From a checkpoint of a small transformer trained on Wikipedia: rotary positions, a variant of Muon for these matrices.
Each number is 128 + 24 x the weight over its row's rms, rounded and kept within 0 to 255. Layers, rows and columns count from 0. The size above them is the row's rms in percent of the matrix's.

# layer 8 MLP up, 768x256, rms 0.108, rows 577-681, columns 64-127
size [ 99  97  99  94  99 100 104 108 100  97  99  90  89  95  87  90 104 102  95  98 109  98  98 100 107  99 102  97 101 104  87 101  91  91 106 108 103 104  97 100 101 100  98 103 106  90  95  92  99 102  97 100 102 100  97  98 111  99 102  87  99  99  95 100 100 100 102 106 100  94 102 104 101  98 101 103  95  99  97 103  96 105  93  98  95 103 100 102  98  98 100 104 108  94  86  96 105  98  89 101 100 101 103 100  99]
[[130 153 116 150 136 126 137 140 113 101 132 163 106 156 134 163 152 158 101 112 121 127 144 122 179 167 146 106 153 156 135 161 134 132 161 145 127 100  90 119 146 163 137 108 150 134 156  80 178 184  87 102 138 124 152 148 131 186 146 102 106 123 108  98]
 [ 79 136  90 135 155 120 130 110 148  95 151 139 126 134 111 157 174 142 121 176 104 107 125 108 105 141 104  79 140 123  93 134  93 145 111 139 150 126 166  99  86 142 105 109 120 100 131  92 156 141 119 146 130 112 134 140 105 138 144 124  89 166 116 185]
 [138 127 160 126 140 130 144 153 117 101  83 146  92 164 123 145 119 126 102 141  63 123 126 103 147 120  70 159  74 139 112 139 147 140 136 113 152 118 145  90 138 136 121 142 121 133 122 107 117 118 137 174 118  85 160 110  87 132 116 134  99 110 126 122]
 [109 117 109 125 111 179 132  92 116 188 121 133 141 149 134 128 147 118 157 108 143 118 154 130 137 190 103  90 146 189 181 156 160  91  98 168 112 154 134 133 177 171 120 147 139 132 111 145 150 112 126 107 107 134 134 111 101 122 152 138 164 160  85 107]
 [156  80 144  83 119 131 153 136 112 103 138 119 146 113 111 157 114  92 152 170  82 126  88 153 122 126 146 131  44 165 142 168 138 157 156 115 127  94 114 146 148 132 114 101 139 133 140 105 134 147 148 181 144 103 131 131 108 146 145 134 133 139 136 134]
 [118 146 150 129 175 111 118 116  92 137 107  90 147 120 122 161 130  67  90 116  75 118  96 109 163 131 132 135  87 137 133 143 126  93 135  83 141 135 115 119 116 139 103 119 131 135 154  97 120 133  81 126 111 134  84 107 103 114 125 146 129 143 104 114]
 [101 140 168 137 152 140 145 130 136 145 151 163 167 190 115 120 130 113 130 120 137 164 126 136 116 132 189 141 124 119 161 114 167 135 150 111 115 141 136 110 124 132  98 154  90 111 128 170 131 126 128 117  89 149 122 171 100 138 166 137 112  96 145 106]
 [139 171 114 138 142 136  42 130 121 112 161 122 104 111 129  91  80 120 143 106 172 139 126  99 111 141 128 115 125 120 130 165 146 132 138 153 136  88 131 133 125 135 146 121 121 139 106 116 111 116 127 131  79 114 131  85 118 122 106 141 137 112 124 142]
 [112 128 136 112 110 155 106 128 141 143 112 110 151 139 128 121  99 184 125 100 135 148 114 178 109 100 123  89 132 172 122 155 119 126 125 117 168 193 148 124 129 137 148 102 135 114 137 113 120 154 122  95 158 122 158  81 116 119 118  84 121 136 133 180]
 [ 94  86 157 143 161 141 180 134 152 139 136 127 102 134 120 123  93 129 161 100 115 132 110 127 149 103 124 116  83 150 157 141 140 107 116 116 119  73  97 162 101 107 151 146 162 154 121 134  96 112 163 139 129 150  94  85 111 132 135 137  81 113 100 165]
 [ 96 138 113 120 149 108 129 145 168 118 141 147 142 100 135 107 143 134  99 111 127 119 153 159 126  72 135 158 133 146 149 101 150 122 143 146 132 126 116  93 177 158 128 164 160 150 163  86 124 115 119 165 138 127 137 145 129 100  94 137 139 143 120 132]
 [155 130 131 121 147 181 139 108 182 130 105 103 119 134 151 110 143 154 126 141 133 163 145 126 146 102 153 143 113  94 146 133  81 139 100 150 149 141 151 102 133 121  99 111 164 100 132  69 102 121 141 167 146  99 146 128 105 159 144 148 113 120 130 139]
 [139 147 107 163 151  85 159 176 113 154 123 146 117 146 155 148 109 105 138 107 122 150 115 113 143  76  77  87 113 116 111  56 140 159 123 158 144 142 108  81 115 113 141  99 150 100 138  95 117 141 116 157 130 149 155 125 124 152 130 129 126 150 114 123]
 [113 119 134 141 159  70 167 156 124 111 135 147  89 121 169 135 116  82 109 147 114 133 117 149 151 134  92 143 132  92 129 122 139 175  70 124 155 172 150 109 146 135 103  79 123 128 161  97 154 110 140 132 135 140 137 127 103 144 125 123 121 131 116 114]
 [146 131 112 125 154 139 146 150 152 141 154 117 130  91 153 150 146 148 164 122  94 129 109 162 124  94 108 163 115 139 120 125 121 174 133 102 163 128 120 134 192 111 141 100 131 131 143 129 117 148 137  91 140 131 129 126 129 122 130 114 128 110 120 129]
 [126 140 140 115 113 107 127 157 129 116 144 123 122 148 136 152  77 118 132 127 106 213  91 164 147 125 137 202 138 118 120 113 161 168  62  89 154 124 158 109 122 142 115 113 143 153 121 127 170 111  95 161 105 133 139 160 156 103 125 137 132 187 113 152]
 [136 139  59 159 162 113 156 139 157 127 125  98 140 137 118 148 108 116 101 124 110 134  93 109  87 139 121 171 133 147 129 114  90 148 139 107  89 116 111 143 114 129  98 111 121 150  91 159 127 188 100 129 128 150 105 116 135 104 123 116 180 112 104  48]
 [139 150 149 108 123  99 113 116 151 118 108 108 119 156 121 144 118 117 114  99 154 132  65 112 117 117  95 136 136 107 124 144 141 140 138  99 143 154 132 189 176 108  98  94 108 129 148 145 115 105 149 146 136 141 135 143 171 118 138 122 120 138 180 135]
 [152 123 152 112 137 152 112 110 125 103 109 117 114 100  91 115 144  89 147  97 148 106 147 150 143 110 182 201 100  94 134 123 142 110 124 150 111 115 134 137 121 124 167 147 148 166 138  93 122 115 148 112 102 134 113 133 108 132 102 138 133 166 141 121]
 [143 152 144 145 111 171 131 138 123 125 135 128  85 166 142 144 135 112  60 168 156 132 119 119 139 119 116 163 176 131 156  90 116 142  91  94  92 124 122  83 106 125 151 115 142 120  60 160 147 149 162 155 154 128 170 107 133 142 129 127 129 124 112 143]
 [124 134 107 173 130 119  89 105 152 105 147 158 125 116 121 115 119 159 174 163 132  83 116 111 139 118 177 132 162 139 159 165 131 152 126 128 156 154  90 109 123 157 148 118 162 121 137 155 117 134 138 113 142 153 135 155 128 138 107 106 102 127 100  87]
 [112 133 104 119 148 164 132 143 123 107 105 117 112  90 133  99 133 124 161 102 145 102 110 139  94  58 165 138 125 115 162 117  99 115 136 118 127 119  86 135 148 145 129 157  97 143 114  94 132 109 101 123 149 125 147 114  91 198 170 141 152 133 112  90]
 [140 109 116 136 149 130 141 145  86 124 139 126 161 115 134 135 113 136  78 142 143 119 100 124 120 143 104 136 148 119 166 140 110 140 134 103 135 128 119  97 135 116 102 190 152 117 145 135 139 113 110  91 152  85 139 133 126 138 171 151 111 113 108 125]
 [131 109 174 127 132 116 134  97 126 144 119 102  98  86 133 123 123 123 128 113 107 114 170 112 132 116 164 129  93 140 123 147 148 141 147 108 145 137 163 167 142 161 118 118 147 128 147 120 145 106 139 100 115 124 184 129 146 145 153 148 142 106  91 107]
 [ 87 107 132  97 115 174 145 122 167 168 114 118 102  79 127 117  59 163 121 137 115 166 120 106 147  99  95 128 132  93 142 144 115 137 128 136 130 108 133  77  87 120 163 122 155  94 119 131 133 129 153  98 105 117 129 113  93 124  94 108 151 129  80  95]
 [ 91 160 144 108 128 118 123 159 179 102 136  88 125 117 105  99  88 144  97 157 174  96 138 135 120 107 124 149  79 119 136 156 149  76 145 103 103 121 157 147  94  99 158  95 173 137 142 134 136  83  99  90 146 106 121 159 132 131 143 113 122 105 126 158]
 [105 166 141 125 131 112  90 137 123 111 139 104 154 111 108 128 175 128 134 122 131 123 135 140  79 120 149 127 164 137 105 118 105 108 134 124 139 109 138  95 154 125  80 106  98 162 155  97 137 117 159 119 161 109 135 134 125 147 127 107 100 101 132 143]
 [128 126 169  96 164 121 146 106 119 128 116 175 123 138 133  94 123  80 139  86 103 133 168 102 132 134 155 104 123  93 121 205 143 104 106 109 122 132 118 148  98 138 146  67 142 161 147  84 119 126 124 151 128 155 123 148 115  87 155 132 108 156 109 132]
 [ 91 121  65 163 117 121 137 143 125 147 163  87 150 120 125 144 138 132 163 163 184 140 143 131 119 129 149 100 140  71 167 111 100 163 121 112 154 176 105  96 131 139 114  85 132 125 152 143 111 140 125 121 150 117 139 123  86 143 143 109 140 120 122 133]
 [122 143  89 130  99 133 149 115 143 154  93 121  94 118  74 135 134 113 146 136  98 128 136 178  98 129 108 103  97 127 160 130 144 115 104  99 126 100 135 136 126 119 110 116 174 122  99 146 144 107 115 135 143 170  96 101 151 158 125 106 105 150 138 100]
 [113 129 110 119 155 126 114 112 107 111 152 166 116 124 121 115  96 162 172 112 127 135 133 128 156  89 131  97 124 152 163 116 121 122 165 134 171 133 163 144 140 144 122 114 138 114 134 112 126 116 153 149 121 138  91 152 126 171 148 160 120 135 122 188]
 [106 153 126 109 114 128 123 127 141  72 125 104 134 138 145 129 133 128  97 150 106 119 136 118 113 129 124 121 132 130 105 126  84 138 127 128 134 100 105 105 124  90 113 131 165 171 150 129 163 127 134 111  65 136 140 146 105  67 115 171 106 138  97 123]
 [104 127 164 115 160  91 116 185 114 119 178 134 127 120 110 147 136 106 148  64 144 165 150 135 166 113 110 138 180 164 147  82 134 115 116 141 140 120 143 136 120 105 105 157 106 128 124 101 126 174 149 145 157  74 106 121 113 114 148 136  90 122 112 105]
 [143  91 154 131 127 128 166 154 132 173 130 146 117 135 115 156 148 139 100 128 138 142  95  84  88 142 147 116 120  79 109 102 167 159 114  66 179 110 137 100 107 102 123 111 115 162 172 165 157 146 102 117  78 171 147 186 111 102  87 108 117 117 131 157]
 [156  97  89 132 168 121 139 115 116  90 125 150 148 133 138 181 152 124 167 179 113  69 147 139 140 164  93 112 104 130 121 127 132 182 134 136 161 127 147 156 119  61 117 165 128 156 147 132 139 158 122 130 105  97 124 122 121 138 182 118 112 163 126 102]
 [142 143 133 134 106 130 143 107  82 130 152  96 115 127 130 173 193 121 136 130 141 102 142 155 104  92 132  74 145 151 101 183 135 131 105 120 127 131 139 148 102 108 124 109  90 124 144 158 125 145 104 115  98 128 106  69 145 103 149 140 153 119 133 123]
 [125 114 107 141 132 117 119 118 163 129 135 159 163 133 111 102 153 128  99 141 135 149 112 143 159 125 132 121 126 131 144 110 138 165 118 121 133 142 142 125 101 132 143 190 162 147 163 116 128 121 145 147 138 137 110 121  75  85 147 135 133 142 123 156]
 [ 71 109  99 153 100 131  90 146 131  60 153  86 105 146  85 154 132 102  55 103  99  81 106 108 101 105 120 104 161 123 159 126 115 147 120  99 120 110 111 111 135 153 139  97 149 136 182 144  85 145 121 119 117  87 140 141  99 109 133 150 120 144 151 125]
 [110 140 107 122 176 126 133 138 163 107 157 142  84 126 159 123 120 110  92 122 120 146  92 153 103  98 149 140 136 146 120 176 172 152  84 137 148 128 162 108 115 139 119 118 131 147 141 160  80 138 137 146 126 174 127 134 127 156 134 152 163 139  97 126]
 [102 102 133 142 104 165 142 174 108 163 117 135 112 154 114  92 138 145 125 158 101 109 179 151 140 110 108 151 116 140 110 117  89 152 103 125  93 161 144 164 150 135 132 132 131 126 122 145 118 113 116 106 126 131 138 107 130 145 101 113  87 143 121 109]
 [129 133 141 138  94 133 145  93 112 126 114 112  95 126  90 158 186 154 135 141 141  81 123 134 152 108 143 177 161 101 156 158 108 150 145 125 176 112 170 150 139 104 138 108 102  96 122 146 102  89 124 121 131 118 111 126 152 135 121 126 104 142 161 105]
 [150 147 139 140 150 111 138 125 126 131 142 108 169 102  87  81 164 105 131 185 126  97 132 121 105 112 105 114 168 150 122 120 113 149 123 153  91 132 136 155 104 122 119 145 182  97  96 117 127  84 113 115 106 128 114  98 124 112 129 110 134 142 147 114]
 [119 149 142 145 155 128 115 118 149 117 151 149 124 132 131 119 131 133 142  91 159 106  87 153 146 141 172 158 130 149 130 111 150 155 166  76 121  65 110 129 123 118 103 123 162 133 142 109 106  86  43 128 151 121 143 169 143 133 124 130 159 108 152 175]
 [197 117 104 138 126 111 156  85 126 123 100 199 135 114 131 146  66 126 162 162 161 143 123  98 105 134 162 149 152 100 124 113 103 126 195 120 146 169 135 151 147 111 103 113 140 119 115 136 119  97 131 138 141 150 135 103 116 130 152 142 131  93 166 148]
 [104 126  77 181 153 131 134 146 101 149 157 130 140 116 143  81  65 119 123 131 100 142 148 115 121  90 117 166 162 137  90 142 164 144 114 182 145 117 165  98 100 158  79  80 152 163 184 111 131 100  84 103  74 150  94 120 138 135 153 158 165 111 142 119]
 [ 96 154 116  77 154 123 130 130 105 120 139 120 145  94 100 164 104 136 161 110 141 158 111  96 129 103 118 119 203 130 109 133 182  92 136  81 115 112 142 152 136 128 122 114 191 152 140 125 102 153 143  89 114 106 119 120 131 171 155 123 143  69  80 137]
 [ 95  77 147 138 112 134 126 120 108 110 162 116 116 140 105 101 129 130 136 135 116 121 148 171  97  91 115 156 150 154 152 129 141 158 127 134 130 143 120 107 120 119 121 130 147 155 132 125 130 117 148 116 132 169 104 170  95 174  85 139 118 192 111 136]
 [138  70 124 142 101 124  83 132 109 136 130 148 125 156 137 104 181 129 121 126 121 123 177 132 125 171 164 132 114 132 151 145 153 145 161  93  96 125 107 161 121 128  81 131  99  89 131 140 157 109 136 113 132 128 100 159 115 135 144 159  97 111 130 107]
 [110 143 104 165 128 114 120 140 135 154 129 112  79  77 115 101 122  96  78 121 119 147 135 127 153 126 122 151 111 157 155 177 146 105 188 129 175 112 176 102  84  94  93  90 126 124 122 112 148  72 155 140 137 142 108 135 114 110 137  89 117  91 149 142]
 [145 118 133 134 122 134 118 167 154 129 104 115 130 116 168 100 169  98 143 115 116 108 101  79 123 153 162 127 123 105 152  62 133 173 162 118  99  89 160 114 101 131  97 132 100  90 108 182  93 112 151  99 131 172 136 112 142 119 124 129  91 116 119 143]
 [129 166 131 112 115 163 137  94 152  56  99 107 137 156 114 169 122 156 162 114 117 115 161 143 165 120 144 164 133 127 139  85 112 131 148  89 152 130  96 121 100 144 109 154 155 126 105 137 108 116 133 139 151 119 174 125 150 147 111  96 132 107 134 143]
 [102 100 120 107 201  91 142  75 158 160 122 108 116 119 105 132 114 117 129  98 102 175 138 117 121 149 159 155 164 123 129 125 128 129 142 150 141 142 108 133  95 137 212 165 124 105 142 136  96 119  78 123 132 154 127 171 120 116 117  98 117 146 160  72]
 [128  86 140 132 134 134  99 137 163 142 124 165 137 123 150  74 154 146 112 158 109 151  82 105 138  96 152 121 116 116 136 128  94 134 131 132 133 104 131 123 117 118 100 105 122 120 141 137 102 130 112 128 118 145 155 148 124  92 139 109 148  91 103  91]
 [148 145 158 123 130 115 142  86 147 144 114 119 103 100 126 131 198 169 100 123 124 129  90 168 133 102  78  99 183 113 132 111 116 103 161 128 129 102 140 136 165 185 147 126 143 168  99 153 144  88 152 134  98 118  82 135 161 141 122 101 132 127 118 114]
 [143 149 113 144 126 111 167 122 120 155 141 117  56 134 176  95 148  91 165 116 120 110 134 145 115 108 133 176 138 141 113 173  89 148 152 140 142 120 173 126 145 131 118 117 162  65 146 102 124 149 112 172 138 115 137 141 190 143  80 122 162 141 104 146]
 [117 137 125 169 171 122 113 135 107 125 112 133 139 116 159 126 144 142 136 150 199  98 162 146 120 122 121 143 129 117 117 104 151 125 154 121 100 157 129 151 112 116 113 124  99 129 127 132 130 116 155 132 121 140  81 139 141 129 106 123 102 113 122  92]
 [148 154 120  83 161  78 187 146 190 122 110 108 116  93 102 129 157 114 125 117 157  86 131 104 107 152 115 114 160 183 141 108 142 111  66 106 179  88 184  97 109 129  99  93 108 131  93 131 146 107 128 126 168 106 125  88 138 143 144  91 149 111 179 112]
 [150 177 115 141 152 103 123 129 148 139 152 143 129 141  99 140 147 121 153  77 141 120 167  57 142 142 125 131 154 117 113 128 181 159 111 129 125 108 151 159 132 114  75 220 141 128 149 162 160 111 108 109 127  76 158 125 114 140 114 114 116 175 134 122]
 [143 118  89 108 110 181 148  79  68 130 127 134 101 120 134 105 133 105 121  90 156 114 144 120  87 100 150 120  97 105  79 132 159 124 106 121 125  79  68 113 197 137 137 170 147 120 115 119 122 143 131  80 131 101 168 112 122 156 103 147 150 160 164 144]
 [119 123 106 105 122 125  62 129 132 119 142 143 144 134  93 119 119  83 120  96 117 154 129 139 168 142  98 173 155 105 124 111 204 153 137 110 154 117 138 133 103 108 120 131 114  80 147 114 143 146 140 131  86 107 125 146 127 188 129 132 128 145 167 125]
 [147 107 101 187  98 133 112 101 112 160 144 124  86 132 139 107 114  99 117 108 119 104 133 116 141 101 151 116 130 122 117 142  88 178 159 110 187 112 147 135 140 113  89 116  97 109  85  81 141 102  96 127 132 138 102 137 144 133 112 115 116  40 124 152]
 [151  60 152 119 133 123  86 136 109 130  91 141 119 142 130 132 113 123 104 116 136 148 113  91 150 162 160 137  84 128 139 165 151 124 145 126 132 143 101 124 100 115 120 138 162 138  84 101  89 131 120 134 153 158 130 153 105 108  95 159 139  95 114 171]
 [116 147 136 150 117 132  68 185 135 147 144 129 142 156  73  92 134 148 120 126 110 126 117 114 121 109 122 119 140 134 127 137 138 110 110 138 120 134 124 105 104 109 140 151 131 127 112 125 132  75 110 132 103 129 151 106 117 135 154  98 113 116  89 136]
 [ 73 138 145 147 113  75 131 146 149 133 149 132 126 136 115 110 153 113 146 120 126 116  96 158 134 101 142 122  96 140 125  76 129 132 112 117 113 131 159 112 122 136 170 149 141 135 112 143  49 119 126 161  99 113 147 129 121 145 126  77 113 169 155 124]
 [137 164 129 117 114 160 106 132 162 104 112 151 137 116 159 137 171 136 124 119 111 138 120 137 140  94 173 142 127  95 112 107 126  99 136 102 131 162 120 168 181  88 131 130  91 160 125 160 181 142 134 102 131  69 138 169 124  96  99 143 147 124 145 159]
 [108 114  78 103 116 106 122 133 166 144 170 129 119 161 108 117 141 115  83  94 132 129 138  98 114 127 107 114 137 142  98 124  78 154  85 148 135 115 108  90 114 112 104  90 102 158 140 134 120  98 106 145  74 116 124 131 119 131 134  82 132 110 115 165]
 [141 119 130 124 111 113 115 145 120 138  88  90 116 177 136  89 183 150 114 139  83 126 145 121 142 153 111  83 110 130 165 139  85  99 135 181 126 120 148 107  96 100  99 133 110 140 130 120 148 129 127 163  99 113 176 144 111 177 144 100  83 147 134 124]
 [145 119 129 111 144 124 112 100 116 112 149 166 131 140 143 126 169 134 123 116  85 135 110 100 121 158 103 126 100 147 169 127 116 161 129 114 124 159 118 130 131 177  93  97 154 137 144 156 139  81 137 151  80 140 134 100 122 113 109 131 102 103 101 138]
 [ 95 124 118 138 135 128 145 128 111  92  98 143 131 133 144 114 102 148 107 114 138 132 122 156 159 148 137 119 160  85 136 141 124 149 194 132 153 168 120  98  84 126 130 121  98 121 135 114 138 130 173 107 134 131 127 137  63 144  71 161 181 106  95  81]
 [135 117 106  96 145 160 130 115 193 127  92 157 156 119 115  82 151 132 114 144 140 115 147 123  94 110 149 136 139 171 145 143 117 127 122 148  90 155 153 116 140 107 180 122 111 100 140 117 127 133  96 123 109  89  93 107 127 142 130 130 103 116 113 125]
 [143 122 127 105 142 142 118 106  87 122 148 124 124 157 176 138 146 119 117 139 157 107 128 131 134  99 121 111 115 144 116 119 162 136 141  80 125 108 126  94 188 151 156 152 106 103 132 141 119  99 145 105 128 104 132 114 113 113 135 169 107 136 105 115]
 [137 111  82 134 195 113  90 153 123 150 157 145 120 139 117 175  87 141 174 147 131 116 136 120 151 133 146  74 148 142 168 154 125 173  90 160 131 113 118 140 154 139 162 121 140 111 109  90 134 163 114 165 115 160 133 172 108 146 146 154 106 145  89 108]
 [152 133 143 123 165 143 127 154  92 142 141  87 118 112  81 131 209 127 128 107  88 164 117 107 118 174 120 113 119 127 123 116  88  93 123 122 157 120 158 144 133 120  79 109 122 120 106 127  99 113 129  77 104 110 179 132 157 156 113 124 106 139 105  86]
 [ 88  82 113 130 184 152 145 199 121 114 143 114 153  87 147  92 102 110 131 137 125 117 135 183 142 157 132 139 163 139 125 118 167 134 105 157 134 180 134 116 121 118 134 133 129  93  95 119 147 165  73 118 139 117  86 139 142 137 123 125 153 153 127 140]
 [147 128 135 118 132 132 120  98  72 160 137 142 112 150 116 101 129 120 125 185 123 131  96 106 120 121 154 130 149 174 120 143 146 128 141 144 144 120 161 106 139  93 124 144 123 131 122  90 144 123 164 103 170  96 136 170 151 171 124 122 113 148  94 167]
 [108 119 149 121 126 138 129 137 145 120  99 111 109 127 108 130 130 123 151 116 135 167  81 135 107 174 132  83  98 160 145 144 153 178 147 140 110 142 137 114 162 130 117 155 135 142 120 157 109 152 158 173  97 141 144  96 152 134 147 113 139 108 145 104]
 [140 141 132 116 126 120 120 104 122  92 142 128 149 110 137 111  58 103 105 127 113 119 162  86 120 132 120  80 118 146 136 138 103 145 147 138 125 117 180  95 129 131 138 143 152 119 156 127 113 122  86 147 136 122 120  96 101 121  96 104 197 132 119 105]
 [130 157 135 138 112 140  87 135 119 130 137 118  92 171 144 134 146 119 115 103 154 134 171  88 154 131 131 122 111  62 164 130 156 113 161 147 141 149 159 136 160 169 132 136 169  93 127 137 160 143 127 117  99 116 158 147 165 129 114 140 104 113 135 129]
 [176 134 130 164 129 135 102 131 110 141 112 152 121 133 108 125  86 118 101 122 137 150 111 115 211 104 113 134 110 132 138 154 139 124  69 132 126 117 167 143 127 175 169 164 162 163 132 113 116 153 124 159 131  83 112 137 125 116 150 127 105 119 105 117]
 [ 88 150 149 172 120 102  87 131 147 133 167 180  84 147 128 115 124 109 130  94  92 177 101 147  75 104 139 151  90 131 163 131 151  89 115 154 154 120 128 154 124 175 143 102 135  92 102 100 134 161 111 139 106 133 158 136 116 188 127 101 107 108 107  85]
 [115 100 164 123 119 151 147 118 127 164 129 128  94 139 114 152 128 132 120 164 145 110 130 185 152 137 143 178 157 153  79 145 143 135 148 106 141 119 132  96 152 132 102 172 101 124  99 128 139 160 146  98 132 142 133 142  86 167 132 110 136 165 194 119]
 [ 81 153  74  81 128 144 133 159 138 127 135 122 110 156 120 139 139 117 121 150 172 130 133 138 144 103 103 116 105 146 126  93 156 129 128 125 144 142 143 106 158 114 104 111 104 103 106 126 156 144  78 169 132 113 109 125 135 105 145 113  65 135 142 105]
 [165 169 150 146 108 102 149  77 137 149 149 111 148 104 104 109 137 148 127 157 124 107 106 148 105 111  91 132 168 163 135 113 138 142 107 134 152 161 168 133 135 122 154 120 147 140 151 149 125 127 159  97 150  73 128  98 129 134 119 121 152 144 133 137]
 [148 130 129 146 142 182 133 132 163 145 110 161 144 107 140 155  88 159 143 129  83  76 125 126 135 134 130 168  92 140 162 112 128 112 139 142 135 142 153 128 114 104 118 159 151 151 141 121 144 147 155  78 123  81 167 165 119 116  94 145  83 132 134 130]
 [142 144 124 100 122 116 131 156 118 112 196 128 109 118 106 110 174 143 132 107 132 132 118 125  99 154 160 142  84 172 173 133 141 143 108  83 118 127 170 168 105 138 175  98 112 134 164 108  94 108 141  87 110 118 147 114  86 144 156 106 132 123 170 135]
 [133 126 130 158 147 147 133 170 133 181 149 144 123 131 118 161 162  96 129 150 164 137 125 122 137 100 134 146 109 109 155 166 166 110 104 112 118 113 101 141 109 123 131 154 120 111 135  80 140 110 154 105 109 114 118 127 119 164 158 120  92 138 107  81]
 [ 98 152 130  58 150 104 176 149 157  79 149 128 153 135 144 118  89 159 126 134 138 147 151  92 110 111 153 142 155 102 132 124 135 132 138 116 119 120 152 123  97 144 120 101 103 118 122 161  89 116 139  90 115  91 107 145 136 130 130 102 135  87 133  72]
 [122 154 174 143 130 154 110 134  90 145 147 127 140 125 127 163 177 165 121 142 121 120  85 142 130 107 115 116 152 163 159 110 137 103 113 130 137 140  98 131 140 128 154 102 125 122 149 140 110 107  90 102 169 111 146 117 109 174 116 136 126 141 106 139]
 [ 97 142 109 169 111 155 110  88 146  73 175 151 123 106 121 136 159  97 163 136 150 142  65 109 115 128  95 154 162 110 128 110 103 157 172 156 160  64 142 129  83 118 155 138  98 158 108 114 117 127 110 154 124 135  80  81 144 152 144  95 130 143  89 132]
 [128 143  99 113 147 123 148 147  93 141 160 168 163 103  87 135 123 102  98 107 118 109 126 152 115 122 132 133 127 142 110 160 125 103 120 106 134 151 104 137 141 100 131 125 102 126 167 123 142 188 139 116 108 110  83 112  94 120 149 150 115 129 159 154]
 [124 100  73 144 121 100 110 115 115 130 123 159 137 121 143 137 131 115 129 141 151 117 159 105 125 112 126 117 149 109 110 130 111 105 140 109 170 166 148 145 150  85 126  80 150 159 136  98 104 124  99 149 130 115 148 133 137 122 143 128 119 126 167 153]
 [127 119 112 119 121 134 125 162 155 126 107  91 122 102 148 167 152 102 178 136 133 144 131 132 107 115 126 150  83 120 178 111 100  81  95 138 165 119 159 136 118  91 136 142 132 153 145 106 156 151 145 124 137 158 122 112 127 141 134 129 165 110 102 111]
 [100 157 151  78 130 137 186 140 156 137 142 156  99 127 129 122 137 144  84 141 146 134 138 127 132  98 160 161 127 118 134 145  99  76 127  90 149 128 147 127 132 153 145  92 143 152 137 112 111 110 138 147 114  50 165 130 131  87 133  96 147 146 143 160]
 [128 123 156 117 116 118 113 149 148 104 129 140 111 124 105 115 100  85  64 141 112 143 119 163  69 112 124 147 112 119 155 123 101  91 151 133 127 128 147 111 130 131 134 117 130 177 134 146 139 135 109 128 105 122  99 121 118 180 138 104 105 117 161 126]
 [119 131 110 141 160  90 130 138  68 128 129 126 172 126 119 119 103 142 137 145 131 141 109 145 130 135 154 140 127 115 112 133 122 114  84 115 129 132 153 135 130 139 103 146 106 110 134 125 165 146 115 122  83  78 121 119 105 145 148 102  93 130 121 100]
 [157 138 106 136 122 153 127 119 170 157 140 133 134 146 134 114 141 130 186 120 142 144 141 129  88 147 126 153 117 121 118  83  65 152 178 126 135 161 129 114 105 173 138 167 117 128 152 133 102  97 123 119 139 184 132 136 103 153 174 106 155 134  84 131]
 [121  89 151 109 128 106 128 128  94 145 124 151 152  93 128 137 141 154 148 159 127 137 131 116  94 163 112 105 128 117  83 110 197 130 106 135 124 125 144 180 108 127  93 108 158  92 112 107 114  99 105 139  71 119 108 156 143 107  91 113 130 127 151 139]
 [198 172 141 102 143  85 140 103 163 154 102 117 112 101 101 113 141 116  98 126  98 130  98 142 146 143 140 147 110 134 122 146  97 148 140 127 128 114 150 149 138  89 206 112 128 118 107 145  87 131 140 189 121 144 107 130 118 147 160 153 127 125 128 115]
 [119 116 130 136 125 142 140  91 137 151 135 115 137 107  92 152 155 138 111 109 121 148 114 119 152 154 120 135 130 108  96 110  79 156 117 105  99 140 146  97 130 141 122 179 147 153 147 167 119 145 109 144  89 167 103 130 137 133  84  73 156 154  94 117]
 [169 158 127 142 109  96 137  87 145 123 120 107 125  46 135 144 115  70 120 123 151 148 130 130 142 125 147 132 116  97 100  83 101 116 118 112 139  97 102 146 138 150 132 151 107 124 180 104 181 131 117  92 118 122 132 136 152 148 167  99 137 141 134 150]
 [149 124 103 155 167 135 155 165 129 105 154 131 104 120 169  85 132 129  89 149 115 187 153 141 113 147 142 165 121 174 122 168 117 124 123 134 134 102 123 157  95 126 175 126 142 120 191 110 123 134 130 134  91 179 173 162 138 142 142 121 120 123  97 116]
 [108 116 154 136 141 183  97 198  93 139 105  99 162 150 111 163 150 169 129  83 118 122 128 139 136 165 138 156 170 128 129 120 110 116 111 124 138  94 105 148 103 147 147 124 146 177 130 144 122 144  94 108 115 131 147 151  98 125 116 121 115 107 149 142]
 [146 127 129 163 159 174 110 128 114 141  87 127 148 179 101 143 129  80 105 114 120 120 109 103 150 140 131 181 138 156  89 172 130 124 191  71 114 131 119 101 160  89 126 165  73 158 133 105 114 142 112 127 139 119 116 102 131 116 115  89 148 123 140 135]
 [108 143 126 127  99 105 122 104 154 109 151 158 102 138 126 125 163  99 158 136 124 135 145 131 156  96 125 173 130 126 154  93 147 144 137 136 137 157 161 129 134 120 152 122 126 134 131 107 106 148 131 174 124  96 147 145  78 139 104 117 112 161 107  75]
 [144 131 126 169 122 129  85 126 156 129 166 164 131 109 145 135 125 101 159 129 150 146 132 157 114  93 133 113 132 125 124 124  94 137 152 102 136 114  87 111 117 129 128 129  93  80 144 140 155 156 116 139 108 130 116  93 133 158 156  98  97 152  80 117]]